Weights of a small GPT-style language model, trained from scratch on English Wikipedia: a variant of SOAP for these matrices, 5854 steps.
Each number is 128 + 32 x the weight over its row's rms, rounded and kept within 0 to 255. Layers, rows and columns count from 0. Numbers have three digits each. The size before them is the row's rms in percent of the matrix's.

# v: layer 12 attention value, 128x128, rms 0.182, rows 41-76, columns 64-127
# o: layer 12 attention output (transposed), 128x128, rms 0.162, rows 41-76, columns 64-127
# q: layer 12 attention query, 128x128, rms 0.202, rows 64-127, columns 64-127
# k: layer 12 attention key, 128x128, rms 0.213, rows 64-127, columns 64-127
v41 093:095140159091157147117071104176116108100113119127143156114145123119107121114085143171137137122094129149123140136192112150105206081122146145105126106146141158194142168148125101080103161130144169
o41 096:089138165126186140100105133145072101101152119155181156142078079119066148080116148075152148119097151126164146147180125129142080115123147181084141139128093176110112131116177126165178111116118195
v42 104:158152153074164131059123117188123105084114160144139109091062161099130162089135122145092115154164109177118127160158151105115168137130117085104094152096189146137128106116145075160137167106110122
o42 103:146128146182130157112119037160111063104142087116158148060118163117114181157079072110145076118124120161156104146107101099138183143082144133127168176066149101140108149117098139162130132120185167
v43 078:147143153131130171160141138116075111178118107121140136107130120213155197096163135126133114199118165123075124114214093164161115094152140125086122165186077095138120146097086144112108099140146120
o43 088:132170140101158202165151166063024119151094107101126096178104149097146188179099144112084142062200097100101107140154133136121083106149074176094120132144139128153105114137123170161146085127130173
v44 099:160152149142116133060129122082142119195174105135132105112115147143130164135118063211137161121111139111080066062146156143092160148108177125100134164121134149153152106144098195097145141128098101
o44 099:128123200144168146179161072073136138121062158106176089107017137134163075156121126147167134159125170086102126158185104059139146107113138150133158150126126087187153114127148156131141149083137162
v45 087:187177166120120130171172146100141146185099145159170103173119197086190079167150146165119101105070102107139109136145075124146165048147136099116155140160189150102078065096109102123119144167098131
o45 090:134106159100117126132149148146083124162117135186105099092127046063177184107046141110107124164055079135123118127105141131132152165166155124091121154133163081096146109131099114072146139141122157
v46 086:140114126123155169115114116112201046128087137122150118172183148105123150137138180133094083096079114109124071126105100143146151163119080118112137110130104143110167109152149079208156121130069131
o46 090:137129112144137103132129078159158131183186147144132160107190089168120186086148159164136107114100202116168093146149169144101116160063144122147124103210115097141112121117129171213110110126103128
v47 089:121150180115109089112145143146157144096178127144106111156141147104176061204088106169125130181117106131129149170158148071164161108164067113094087108131164062111157127055094163107122063159115134
o47 098:096136118130082086119100168124130070132118167136112115137168126140138077201095095153152078187132092161093134165144136137109124140129145124103213181146159127101215138129112118073085102168097168
v48 073:071128090103128183074163111110121079171157086060143134104132153131173094114130155099089165052176129148180146156150130131098129062162133127154126114113166105088144113175120106132095157111169181
o48 087:089086086146119124102091126090184113107144130080111121142051113151127164104075179118133075140146151143172158134114140114115160123197134156151139123087173168153164129140163188132159108117065162
v49 077:078160129041121077066151086145121080126055103146134191089126165151156117102168211139126110172084100098157148102196140109145135130150090124126144132150105122080158148108128094105093103162107132
o49 083:131149116136122135110069183100106129141124142131132139138172185120137143163130114123160122131049130168195158149119206130155127119145070143164112130116156130158172138098187133241071145141142151
v50 111:171102153133105098115179201102146205122141068121124067186094218097135106154123115174140162122199135131135133103127131106138198101103093132112116117117117076141172138128092140150136131178136150
o50 108:114043136133140093148150147115161126125125091119133106210048134162200139121060125128128124136148119120099153099134151083135099130154149088146123145113116126113108176188104132135163068170137102
v51 085:152126124199159048099123121152129102090098131165110119158095219120130162130111085137156122119184111123165101124114149124126155139095060146150127150089108160168159118143117124103132185127161103
o51 095:161150162152151073152096045102122189144149161121101115123073202090093143147112099111081116117107135126112156132169136094148072130104167153149145119159109157122060134134121113160080116115135099
v52 084:181134189138098067173173130135158102131153163048100134152084144144135137142076103124146061129103164142097121143160108134112092116114095141107152089148097109137124135108035148115097070139101155
o52 089:159140148115200089140120178148119150091116131105121132130164114136149153237056093100116070171176193065174151108135146149144183092126102145079160097184145153120125161162091086078165144151149136
v53 083:192113192181113127154153112118173173167131147106068119167111179122110108215147111144157173083139135104163125132133137076141144076099099142110135112156113156156120088134123120130089144145117140
o53 088:113114125141137103120112128143157190142132150091050122159107085138122143125102122148110113137123113103089117142134101106198104141112092125144198112161095130032093075124098107069110179143102079
v54 081:168098133093191148112148130157127153136140195123108129133102103176138122134114202092086095106103132128134145174062136146095123093161151127151118111136005127096132100162119156102145125131133146
o54 088:103125130122132108131108108128128128134161174177184110086109121102133157160177146132119106182161096143204193147126179117094103092048150138133069103110131138188194135135110108117137140126134131
v55 097:102115050191084167122126052123092090115169119087152157161168136150107104142094135145138157115133162170089118109108175133125143079087160185118128142106138110144099121160082153112207168158122092
o55 098:135176188179120188132150141063187096137125123166143094150107187130172094128145159148134200130167157103124197125149178147112130109140162138149108112183155133186120079132183102107150127123065149
v56 092:084110174154088094133116168095058106099156105114116139116169161205171173097106090192151099145097159131130070125119083150139158111109129147094246149160108162127133168150175154117131135097148157
o56 095:084139134129167148077149126093097157127067157050112109157181147123137187133142162092176132176114224113093141155141119144188123105135135159129139147105118162094157153169122145183119099121129125
v57 091:122180097176137109122099071096143144085143161112142146147103095150102118149121123087174206104092116106103144149121154141143154088119125078147160129104135150086144110110158227149160111078157136
o57 100:131141135084120067092138200140176052119123114121120071135084125124074123151200063140158150148082203166103171155119148115145123083085093053091119132128124130120111093091169144123151132097164139
v58 099:185054090102150210097123125147117139101157160160121126087152095095089107126131163161153094160130124141137131121158120133173082118092160117126080178143169126094127093115133101158158170102115156
o58 104:144136162154155190143153141161080097171103117148132137124178110120109135079149144141155156113160125167159127158124083087086105136078154114087089139053121098128123122071151170161087124106178132
v59 096:181128146080125082121132133073195150131195181156119115148079096134155082130120211146101123166117105172124199156123176137127135126124138114158106100134123150110096098135125132108123110145202140
o59 102:178133152115083058099069180141151096146231101166120137095129129147133119129113173138166136180176128153094124119130138125120132135080160095137112117061120135171169107100132055084140122180181110
v60 118:146105141151040129161128099075116187139123085064095142100137092126155141125139144099130103094128114172109136024133078125110120131154112128118114102156116124128132137145156083112140182120133129
o60 121:115103137117081142100150154172152143146114100088044160158149062186180076118148162200160156099123148078106135119107157189142121132173088106189120102132077154130124143126172112154076125151099132
v61 089:146066133159134153107193163119140120118097114100190106129130149112107156166096155109144133126155153085123107151101100107156079111133153100143076095122150074128084166144118117131141235132137125
o61 101:172131141172139156152147131076129147102077122131078149147150094114131140119087145132114171131162112149160121125134127147085199090133131133091093192131209107141188162161109099138175159130116132
v62 093:128150101116151190141119170140140151130095155182189106112069082075140102159115155132097100126129128136104148178162158146102110153165168127146075153142171063159176127075147135098131086119121088
o62 094:102124120107110188223094146095106047211160113160136132123153117082131142150107145103113146171155073161110095127147115113139118191133104110118187105132151131104121131136109132120182094113151141
v63 082:127057114158047106149112094156131078119080099143126122138091170128174140114159120165193127102163141141149151123109140131136186126127136138182135117111159084090078105126119092103126154143114088
o63 091:122178150075131099097082077139118162123161061189103081099107195145146122121091164127139129055153106160083124151066165118103096136145153149134161126118110148101128067132147072139066098089125106
q64 059:111161159104118076179096138130166124111103103134127138113081112173130046074104114168124164134127064165158163157155168128134079156181141143165160129186119156113145144146126082230167127134127121
k64 056:081076170134111150150103136114160100141160099174089126090155178146150148120183150082092167108116118236146145168123109162125142109151102134130148087145141083147125146094167185174164156148106148
q65 062:156100126069079123152100172115078088083127156127112105139173174114115112138180133103146210130105120207167119120103188112070118151158135107127061109072150113139109183150152150104124159150126116
k65 049:097113111114108104129134141111123122080088170142128136123111103115093191135141135140150153184124204165079101255094134124131110106126111077143079170100124114161107121171178151137100158177117148
q66 068:136138153157095133104140109156147176172172092155141144144083154119144134142096139105108090100069098119104140094164137124121151155115158120116106127175132143118139210136140061175204132142078137
k66 057:141089151122180102140098135143067125114132150104115153170158099152118162126162138085106140109161062179124084096142112152104087105130162119133147172157168142116195130081153168176160117098126068
q67 064:149093126175124128158160175183122118100107112151135171103125077091110082130180111150115167125096113153191152098114156154172101111142099086097186146104136120086151143130163115158134108142165167
k67 057:068181115104088156126165126162121171131153138174110074085116089140163125138145156141171129134127159181109175179157122146118195123137186115083134163183145128102109023114139091097126110174157112
q68 067:150134112172133114112140058143102158119149136131118145124112176073112125121223202161102118114089127221163124070121128125128118104115134161169116174077127110083139132164151160124099141194168110
k68 058:116099107131139207105184160122089182084123139109113124153152148148164123146096102096137139094179104135086180175145109084108157095127133192082150133103128097186171061110108088152127080132108137
q69 069:125089071117139148141105112109119081108098152173118146143166119080128116128130131184156137133184156146135091090144106170107076120112181183158116083154110163118073113132140211072104189096145126
k69 066:183088076181116159152136169110108144144149136155211115172176117128158140097092094133087034111105135145101137101106145106093149157130117161124128072133081111130139171137104121137106099130109125
q70 069:130177209151091111115138140149152130163162144150133049150103135142154105156117127094104094134133097099148123105150165121135143149115165024140104107133112111106138169162091080163179098167138149
k70 059:130090144110159127107208147136133143094109142173073163108150119135138144185144163119131198155167127155117135141196072181126119122183127121118131156135178127141119084161131132124090136187140088
q71 061:149125204114128148142167152123117106112143124151112097141140104041130116128183157121127158114090127196154137148066170142150071100131092109139183102052134110079155170134127116146151156110121167
k71 057:133119106130117174093138141096152132125108159135147153158098142081126101131090076135139072125167089163133139146167075104077116105124105174121148134113124088189128114111114112112061160140155178
q72 073:170163116078138154117115105138097152080135071090141083128158191172212164123132101104152128111192119158095117117118107078080138116166175149138094144096115132129155072087160107107114096158167088
k72 063:150119116141196151117176132162140150046201133134165150100108115123120140096118096117148099127076183111176122125134108106133141108145179137110086122132147124130127108151122131091116202122168091
q73 088:167128129148127089110103117170168169174160103117152124099175159151135137130115168156098117171115131071130078122144101082131139101082215154128129120184103171143140074136112059107188135116136110
k73 072:152094148123177153158145153155131142137135100112127150128139110159096099150132102157107156172084131135109210104133135125165208130166159094096162154197101112089067171181180116117144116157119141
q74 062:128160152079147145119131168149104119084125155192099099148101128099108160095189112121166117044153205188178166133092107126139111152126118106149133076090144146166122154112112123145079079117152076
k74 075:187116117126153166115114146104114121141183191151174141094078075138145124102134101156124061195113112128111084091128130126144106118121118150125093133115074136181150134082096152114133166107145111
q75 078:146148103134161096139154145079122135119071117116157166128124137154128171127163141193100114141175204100111138157097082198147092110150139125127128163182133150081065110057095126083099173086122160
k75 075:140052120121188141148133180058134108102115150138179165095144086122113106100167163123125095152120115162131112109056126167134120113077109100148082175160117172131129161068074152099084138133146106
q76 074:104117114180157137115126138161069153123174097156155155149130185125085135121195114087097055118057157141169113177140109108129147174080126173145164127138078089129098141150122131202152065103110095
k76 076:116073130153176113154158069157142173187183186147142133075131113140114142127168125186084114151054135159167140103125111140133119124075141154125133121155131100067120089112107099117145123120084099
q77 087:155123100126168122148117150093124096148086096159197183126114153081127139075146112109083125112116224148105160147108109162166149165137135128120127174119153132140129135064105164112118183113082110
k77 062:134097064166135132128148186072153116166151089122127203140137083168143139074129155139162074148133119127127127113123116097179126155117164112161123161120093153146072177107074146129137138160159087
q78 077:102201127103118146130166145169086139094086066122146124129134147069127166120162140130120147090057211105163104127103164161212135171116099116140125182145171119158135121087137171184148121148092133
k78 101:166100153130202102139119101113134139116148188124173155133166172146122104131152117153130126137146161133156146139112120161132105114020127142163128168128121146109149096062107119128105171112104112
q79 122:092102115090166153145145145112122130105075102097147164098159141114174150090110109099147139133177170134121132126095088175138153107186052111089085139074147179110101153097160180092117126142139131
k79 075:099135090097142092152147123130116153148189096119133176062107132149160151069121180161105091131056117121158169142097170113160165127097142141142064140123109125130114106193124102157197126121143128
q80 082:141110120103088109093102115147108090133158105148136171183139185082101122140103128171117085125105212152159102112149078093120143149168172125140109148144189088141148112148043138160175125148137095
k80 123:131134136132081161098129099171145118080142090086101077129113134125155150143111148151120171142128143086154163120130159163131143146140095133123118054153101107105116105125141088147221149114098092
q81 120:202092154115133128160077106151186091113115130156154135087116102105102157124078099100171122140109151169115132081163096062180121127147219199107078149126174127210152148119114119068066157133076168
k81 084:112118195186188113118164126126144165075125191147111147133123111081148126139053093178163114154099120110138158148147103147129112068153229108118155132122161137128104163124112121121162086113131136
q82 116:121187188141089112188174101131127129145115138134096130123141077098131101148097130181097118055114145116168103196153133128159131166139190167112104192143117164136154107158130164140114138096102154
k82 116:098218099106129133143177100128131092166095127189098091117137140151183089116126093124191121123174107088180084163143128147123106176135135157112110159132111174106086149110119109089108130116175092
q83 112:129146124087104129161143053070198118224162194119112110131080116145093095110102114145104094123174150141151109146103119115124128066098087064156121085153121094086103107141126116123142191075123108
k83 111:120136133077133066128158072124129101141113126112099143092143070193155137163085070166127194213089138140131153150124126085113130083144139143175121151146156138116104106081173124115107129153120140
q84 118:134138086096105153153099092123119117098151184199127128155131136199097118104101148180119202127147171109086149166088120127092118112126084138194186134087081176117113145147137183113095110090159119
k84 124:109104161105134092134141102165115121086079098169169142101120146157154113108125110172136202103171148144076073099083129121059092104134119111149167177101116175126152115113130112213106107109098136
q85 116:147044132181122157123156160082147144141142173113139094147133114086072075121115077075110130136167103128085164101189162152146107133059135131137155115086020109144156183122126205134152119074108119
k85 118:158104119166206144138204160122135117128138191080188055138112105157120107143208157096102177127112114114086137130101173076166106129096120116112171137164105147102138124104117159128167122137147108
q86 118:139055125147071099098111124124128107137113101105147094190103153167122157120095101206180188133114161100075122092172126129121135126191071103124120139129117181072124161141141092132106123150137109
k86 123:118081086165138134144155114138081103102109123112124105154152136132084184123120096147125114106143138069141151149221209122069137126178130151116148145087118106120106133137124171134020077148185080
q87 121:170123144130103161148133168128137068127132109132115112157135092125105179153102130155173111096152129082093172143161188173166085170136168104141193161114156109135151079079106129132106128127121164
k87 129:153124139139068121148107171156165113092113158105119084116143120173151084099095070141108078144093111083092142143127112150081119124135117143137164150124145125150124066119150116056136104175131120
q88 119:171136111179159133153089101148106171121110121167129103121172143110033122135102147162121194118135137129115087104148139122164142142168116157082124144129126112116115105157105097108173114151151160
k88 121:155142153092180161154130075127078115141082137132142182091170238141142139155107123075100143092187179109113137187133080119162125106138137097016164153106095148168096177131160133110131107165162112
q89 115:146123149152160181124156158150165146176107117119130188136089168149144123156151127133130154142175140117160097155110154105078142173045093179073133129170164173114100100106094084178103035166112105
k89 125:098180143136149113131135085144150146184091130152122154101130174109103124138139113105111133153074121134121123159121098167128144128066106092158133152154112102085085111161131145125097113116129125
q90 121:127185109106147059129034122182121112119145126081177133117171136139144093150202064120076178203213161116131168160196132095091142135136136158152094099148140114082123170097107089150111127074124175
k90 126:061102061151151141115118110110153098121135155070130103158142124171105109069120119167091150150150209145115100143122120068157192137085145166170152118101131103130110114127123074170129081107107191
q91 115:108081107116177105120109116177124112126111151128149108175146100170118108135131130097143131167192139109135082138115090095133128081188205118116073150106070083127083080205076111161107123135104117
k91 123:093126116120109144151152123124151123101109078141242131139151142138103157113162164146147157129139094120154107106124135089105116107194151135147100152132080134139123094165099118151046123118171171
q92 124:120065116165162131200114120161135172182143136152150142086166077152092089048141151159120123093144121152160147137108138096052123127126163127093081085177168097102104118107124129076097129118113139
k92 126:134155108145129147132141079141147131165176104175174144109185103132083075088072158146109130095167067134219125110112126179081098124070096158069105132148149101128167097079110071149095146070160092
q93 119:082144123133103133078114077191106122145151144114100120062157123162099120065166145154177073113089123113165145167067150132164139123162112124116116088081112108168123094134106113133064103126094133
k93 130:083152129129123171106147112238132104113132034095139164095189084164125094137180078096191139110083147139156137154124179185134147094121128124127100087157127118087114117109154130119050111121146110
q94 124:116139177118114103102078103167181127104074191184119127105120112175076125138160132104156097127163110102129159151150116058113172152126113134155126138115137129179196117096191085120125124127162109
k94 129:148142117164088072108078100109154100132146153121158135083100153156131140099136100139171115070138142164127098115079117104156134094088112129094101135109133133124167070112161132132111137154152135
q95 120:137076143148124100133050129219150101126134169181124086132095096141137138107132133143154166091063135154154142167071170074119170121178105119124118160150140132142108104105128135167137140102151103
k95 121:174143175127141095113153095101093105145111145173115103121169129085147115096147157147154096130136096168177171161113131127046170152185103157155114164170150092071046078106136112160116153141146081
q96 128:123092179035057134131131187165126128138161143135126140124140181131124082152133137116126125151075119184161183122110204109135058087076158087119118075128167128168159153122064154114106125155096109
k96 123:101161113092122122142126214158119110146168143189133167144136169118162134155120113105152143112126100156112140095164172034097141119095149060093152101099108157105167137116062094134128117137059068
q97 115:172126128132122090118191075178116111154142174068137191122157099128143136144161096133164135098098113118098096130148103175142112109176111159162187120149149146156067102161141144122172109179180109
k97 115:124054164148109113161213166149168126137176113063142166066123085103144106071146131124096107130121122147094105104086153217170194148135138089139131053114068117125082138103120111115121098104167102
q98 116:175165145117148125095112165181183183094121150139084158088131106069175133068112143073107123059204136079096116177120117145107079150126149125129103111160113198119097123129135150102125165108121103
k98 116:115090110115128148150149102167128131071206204163056162198138147175148184122157153103117114145147087149112064132117108168133139173142176145174146113152125165136133192075112100136090145147128128
q99 120:148151125122087051092129112067180176095134098088136158163125180132100105102172146087137133090139159173181122135114207152080125114123189146131117137043201111138121096116169122124108126188111124
k99 125:081144151155119077131106101110191094118152139072121123164113195118128033094123149127111166098106151203158208170147126116129112135179182057155117099114127116153180078134153112142136096118120100
q100 123:183181107078115145084127114135146064167091119101145147134187150175078151095041125126092120153094117170134159097064125166142141181150117180161098129124113141131150143160116165185144100087132118
k100 131:183122135082083106090114135154120094171105143150198151076131155132083080140133110102142146176148158126155116087104087147129168129103129115232181109134068092171137135107059165181148141122174150
q101 111:166085158121129120092123099132198153119151133093147119143152159141152150124103113149104072180131081125151168079138128134138139221114088133174154124103089116150143167126116121133106167146140136
k101 113:146109160119143088112141046158122176126133131121095143114136084184161173087139150105107120157108145121158103102119107111159106181100128138195141154053105122096087145123118149148165104195134142
q102 128:135113073146124144143107060153091142144158097145089107152094153109129171156157157099087120126160083126107111104084115148106095185094096115153017113074176169130163091123126131122106128122140092
k102 131:147150151098100171111099123191106113106177123116167091131101129117129105163146121128067126065135121128105094118103145084113161170103125087213078136141171146143130114106092082131084122150143056
q103 125:146158111151151117171123118038145132163114104123135130084151107104114092131141206093129095114084113174129156122122167095112122122162085176109139118116176136130107081141175116153084063085118139
k103 123:139159170095085110103108149131125154170138108189088146103090119097135105103125195136136164100107159139069138163091120171108158107190084135151070089121111111169115112118176170115074123117071163
q104 125:192108144147092062100112118124133130062122139169184117104105121144130110161103102123188086119135130173115173151122145080117106157118139097130076140151108117089136182145127129156116131104149130
k104 124:107063120144140096118155114207131181099135126169079099125141152122118108104112119155101096174087162143127143128109166070088168131078135130117153127170157140128227145136143156118130184139088144
q105 117:103134147180153077131115151132199139211134151135109140099158173118127155139103151181118105154139150128082093126157123102128150131122016103118105112108148136148146156138100105107154086145136104
k105 118:124160139165079101141090074180149126214127095137132126182152141163137107149127112149141091177147095120020140084095092119114109141164141109118169141104138159126123154138117129092133091121113062
q106 118:136125130104160145090106151108110169131091170176129118193125184146131099106132143097169064118145103131177135153177178158120105159088093133183094120146117116087155113127132119128090112114108146
k106 122:105127122106158148107095113100132150134105106131190120185118120121107123147132150092133108137133140147148160119144147116108102144094141164083151121132125145090119092147114123083180120119121134
q107 121:188100054102112114155124131161102165156073090140160101137172157071177120122145114138106143098157132193116105094090136113139138121177101148171130099167161136125155147122129157092155107127132123
k107 120:131098140131110127169153052128107126088150126171173061062170134126095162115159101084059127113213069143099097205068153146142108113109151107098124095120180096183108157129134106151169044115121167
q108 126:147101140138131135109115179184115115140149132098142189207116107122136127164111198112112134165109119184095162144098133123124105126068102140179127168155135104178099138088169121110128101090153131
k108 127:154164112131070091104119168099139046090132120153111156145118105107113159089152151098125097146144135165158117111145169098112107114071145116147140163126043095114124190126187105150186103113138143
q109 119:057118167123085168121152126157077112165123177112107090120157147130136119166073135091126085149177154135168079066137130148075115121148143103147140145066159060181086191139144139145113121093126129
k109 121:098149104138117190145184150132111171072166133116127135118163104147110088128074101134113114110123088148155097081119163124157137072146117082133185132141133133093107127161156146111074113135087154
q110 123:071101145110159147175149119066106118154209133131150131101114079103118113101171124149130162170158097146145169166130069146149169137084114116158053199089144160178155130152091146105186119121165099
k110 126:110099100136145151124165086137116132164139108135146131085056067093103143116146136136181163128170078174111168137136078115147140117156142053162156142042185145174180141108123150139158143080118112
q111 117:150102100146121176158132071065115159086157116116130128130186094107060144137151150180156138149102156078101077141079126114070187126129154132128147116144183078114110163133102106142151155151088109
k111 118:122167168116152201150140114182110139086111143117135234121180100117109163060138166181197191122145123104131105146169133133113105145082149108088091140145144072149087074140119129173104156123132132
q112 118:122210137132138108114110152163151121056143145117091118126179099099102112181159174139094121096105122122156144162146185087130140125084076047145157088128155122137122141158092101167148093174108148
k112 118:133156083190080101068117134172141097049121153119145150147121159141153117100184124117091145138115092107150163122127148173161138100091114143114110087108123171129081095178109148156171111149105143
q113 120:106140077125190147076121111168142052161197117177170123137085121135061187117119059117117083112151125139104101100132127069148113138145080131188120093131127102211159114140142150158117128141113138
k113 123:148105116145162123162059105134142098123171134165165159117032151110139151126099038174115085094194108128066136126068113126112105117154127175132137100141073107120123122124136232125074181108119193
q114 126:126130136161136119098082115090079153112160141055136080147190136161110109121158109152169108138110163088108150126128116122142183117085157118137184157059111136164084163143157108135159180071157069
k114 121:154167146159147113102147094163177184084104117111115098138100156142132130152153135147173120155157184075099120113180061101104142091160148145087076199091132113139049147100137115128142137103126097
q115 115:189080157123120097127092141146170180144160063144122126177110132069147139127123171093126101132126107096157112127175108104121173099146155157147140147102072102146139163149129109138124115063171130
k115 117:132164110187155108116122138109142117107136095131065082151132135175115137068067164151086124113117128038163092130116134174134161099184119124105136098074070172148198172152150143156173128147141072
q116 116:134073144160117131129162160110097141154102149156163157141162171131092164055167108159139118147143144149101119090114103132141057114180095127053110099136164189178134162205135101136144191080226114
k116 117:110094150166181098143141149169088177127120159073091138100092099072119102113112073115095189113073101104102065117130117182116065070159127127076140152127162161091137186125068104091145106129157175
q117 126:140154160126150124114125145090146195162142114104172118159083158140123124189132109116152140107100129145066126145123124132144138129116120126081105165148106108087087164116102168152127115094120080
k117 127:103151122114110129148115136144162131140085119138163153198072181123162174097117078094118112142113101150076119135105169113143106171142105125116141126113116069154102132095080131101142135090188106
q118 119:118049142145046100134196142158167102099091125145112128152121133133070148075139084144148142146158109151183135104156083138093151131090096154136093202192142124161114175129100117131060108137148141
k118 124:153116100187139128119068133147134120099144106109097159101102134139107124114152148152086127127172120170172048117155136196147175129163100076101173161138128089151138130167111080091094170144134153
q119 118:093175125168116130114131069100134140132127110162171141149116138087133179150068065069139135161128179077109186183108056134121179149141165099138066160136169124173066121143117060135084168164163155
k119 120:142157107158098146155160092116147116098135138096173121204151121060107151133064115139142176179054151117117134090141075160099151141159124120121152130181156121172116130115103124167151077112172213
q120 117:101129101132159114084135127162100122136130149133123126149144160069086130114162169119129136074112160164193099047135033100080114164184171082174143159134100158086116120067121103129138121151101132
k120 123:109143059198124103068096105173141132112167132117170107105159136105090196096107175106131181060133133136113148110136126096160093204151143180155152103140080117110112136122143143155109112124117074
q121 114:080086151128126153160159168132105102077113116158120166127151154114131151118136091111129127089103089118148176115143170096077133087150103119160134095139089133118148157130143092079161103092133148
k121 120:124111095104151160110102071090095154135183160148113129147099111157168076105137126164159150061056127112141145116135155144171085068121071156122124146096113104138140112170119150096168081137129123
q122 116:108095175138097136181163121116155125135127183136144150186154144128134157109137119096079116102118169136114079164128096100142170148083120171159140040166122189104122080124126134128146124141055110
k122 119:143109103094168110104179103079153144105112165158103132168098123122137117055076082098115106141182110129058091146073110148148155155109147159121112137208116096072175093142166097152135100179088111
q123 113:141093130033139161139103136099080148087141107203113127097147134165135148174138170089095092099175120152122121135168125150150137151144141156161095171155138169172125133148055142119145145111119077
k123 121:107169135149095183186101140102154154136179115177099084101147186134147119128152071107126179096106097149155127129138073140105116136124137103152168179121155136144129155188080105102172112100128086
q124 133:105132134129074146071112098124163148110204189163098161116149147067114144148094145145179179134087138126121178090096160128120123153125150113124122121094044137139126096107142076095098133111134197
k124 128:138097175128067107128074149158134151107141145153121140120138117173085071105117159110191166153105103049086207157121152109101118125106157155146154129125083168177123128088145072121099140152161191
q125 127:132164129113092212126182130131102160156092112093101137132136103178123155082112129093126141155118118162163142144179069164166147123109091126064123101125109096090118116174179143166139148167123087
k125 124:132100145128107154090158098141083077179095126124113091184102086159094173091080137147142146182146167144113172143142113146151138098142052093064117106129097112121132140081172124114127101167090166
q126 122:081135138119114171136136126111145121167160189175118153131129121143187148117108156112174160056137105177139161155076168131163130150163138192125126090169133086157128110103080121134149150090114150
k126 128:139126179064119166137079115136099158156139175118143188101127182116115120098115121110135188161140131148190110133088143157100156134134112160156159139119107098152145107107141091108202129136075072
q127 126:148139110167128140151088135142091129154101107159133136145127082090044163127131165065171123108114089109126176141151121109073122070146136144079101147156155215146118067160139138154165138089097196
k127 129:154158116134112199135130149160062104122132165161175100143123128097119112102193155125071161098112095162120106151113127092045113120135133178080078102070152139173138101100160196185162122078131153
v64 108:109176140100128135115065115104113139080079147117149099141146130139128120131073111158094103118114145160112126094109203140146108110026189074164133161129172137120075150130097112116148112113142095
o64 107:115087093126099178131062144070158131126082130119148099099153095184131165075075210101136086091151130093092146097153106108134096096098087157096107133121105156097125134133147150127110099120163143
v65 108:112096120166143128082105153130137194119112143172116125117098086213182157108148078101142121185173129088145144135115181160115104135117090146185146080212151071110197167098137157139141058146152114
o65 110:110158120132117123155102146226110172142083204082154146143110100107135125055137152125163174091087185122148139168172096151072111131113161144143077089129125167201091122108155152142143077131160051
v66 109:064114110112091105151062113097188130098095146059114156110137138158155135169130101140103160157200152130114150045118115164116133158168150092049125154109140136113078126146100104143149144150153153
o66 110:113135153138122128085119121140119096164137162133071150082092116123093104170119173092113136120123071138191170157074142072180089106162156119063182176200134128114155159135154178093080149162120136
v67 106:082083109176121056125081161162116112148144177151088109127088151177066089130089169137107151132131189117117152139149141122172147159100135132071170126140125141152081148193158170142150110053152119
o67 098:120134142107096110149115072099131134159097127105101143146081107151094218164101136133108110142076166096134110122104151058144079158130150148104124142087178069102110063078129164127097151131110120
v68 103:111121135132151126096125135147163126130070124088142138108108144100117144109180135161100049092135179160147097110131114125106165107120153148210109148218169154140103126159144148166092105176070147
o68 102:208154171112115134138131161091110151105080081113174092047127054166117111100062104123153102137089112143086138116109142091114182164117123131156175114075102134177181150120154134174162103119096079
v69 098:089109114083149154134094159092149092114176149163177080089095126127125101113162158176108181105136144090125113154042116173079146109107132082157154112131165167136133106157106113148122163096116141
o69 096:187142189153090143020080171128159127085097128090111207123082146161133139172095107143083114129171158173152059114181108135147133123153081106133098147153143071103129138134166109153142135100157150
v70 104:151180132109127049108177128146148118156114107144145097131114093122094107132123085143147113122071086072117114133160184083109088161099089122123105116151133126186144121110153190157163141121145043
o70 100:076138087104113143166112140190110080139118092108173167148144064136123188118105121136114127114167180079133149163077128114113168087129083111089084133074125128147125092067121101101182136185131140
v71 108:081120138112130120135129124142126108058091191098180126171127130162131175182133154155145136122085121151160102112102123166154116102107164150114182078140159102151054143093099131059134125111140069
o71 102:108097130124101168145146135112107055166113146143147105131074072215129065128114203166103165129100135105111161106091070104176164109118106129159081210126136129092133181121142192133090110085185090
v72 114:155112122128134222129135152116117042102142085150157159116118125197153152112106139122130100158110124142153172180152071137095143133094103120173147132095103144154131150157133126118126161126169130
o72 104:172120123149206126187133109112149126140158135157103176171177098063091081124155123134063165164111169145142122094135127166139082148104089116144146112129108101089107176113143156042114127127190121
v73 099:137075092069137175059086112171114144143100113153130159152173171129107063093153097100111091082155168107132164145171092130118135175088122105171165103136167086162140219140129155077192138062137102
o73 101:095118133164124080191120192111113146111104109138145108092111076149098099119135091103158084083119160107079167089203143143189119147111181102090149113098105120162146092130167083135121169139189161
v74 106:147120088106113057143119124090112150127064042090160117151175086077177101171154132124123155095129119092111144130103110129144174101166135139118049096103123119094157160148087113111109144145081117
o74 103:085087130096177137119168131161172101197152131148176182110159103118125069170139118106097131145145097190103119097176096115080114167143119109028121142148127106153097150111098183140111139149196144
v75 108:118127126163125133063174157122139176162120088143164190120106127198125115137117141121117111157133101144103163128107110083158096164198099141103114146138111163180127078128093138129154151107147067
o75 100:157145027182158138129107159158103092159080160139120112177135140092043117163138083146097176147131170122143088110097115091146182093140174134168144099132142112132166161153136143082114165173103183
v76 118:137137147125138141117148158095155120091062117143127130162131067182063123078137122179112137050081168148154096106097093173163162124085214150169105189151108121122090046153124127088198075109154170
o76 108:117092106088111088082073142109091153180135140104124115133087150147118143091122097125113134127134129133135147129105115171126163150111070092080122147095088117182111141153145154102145136106159163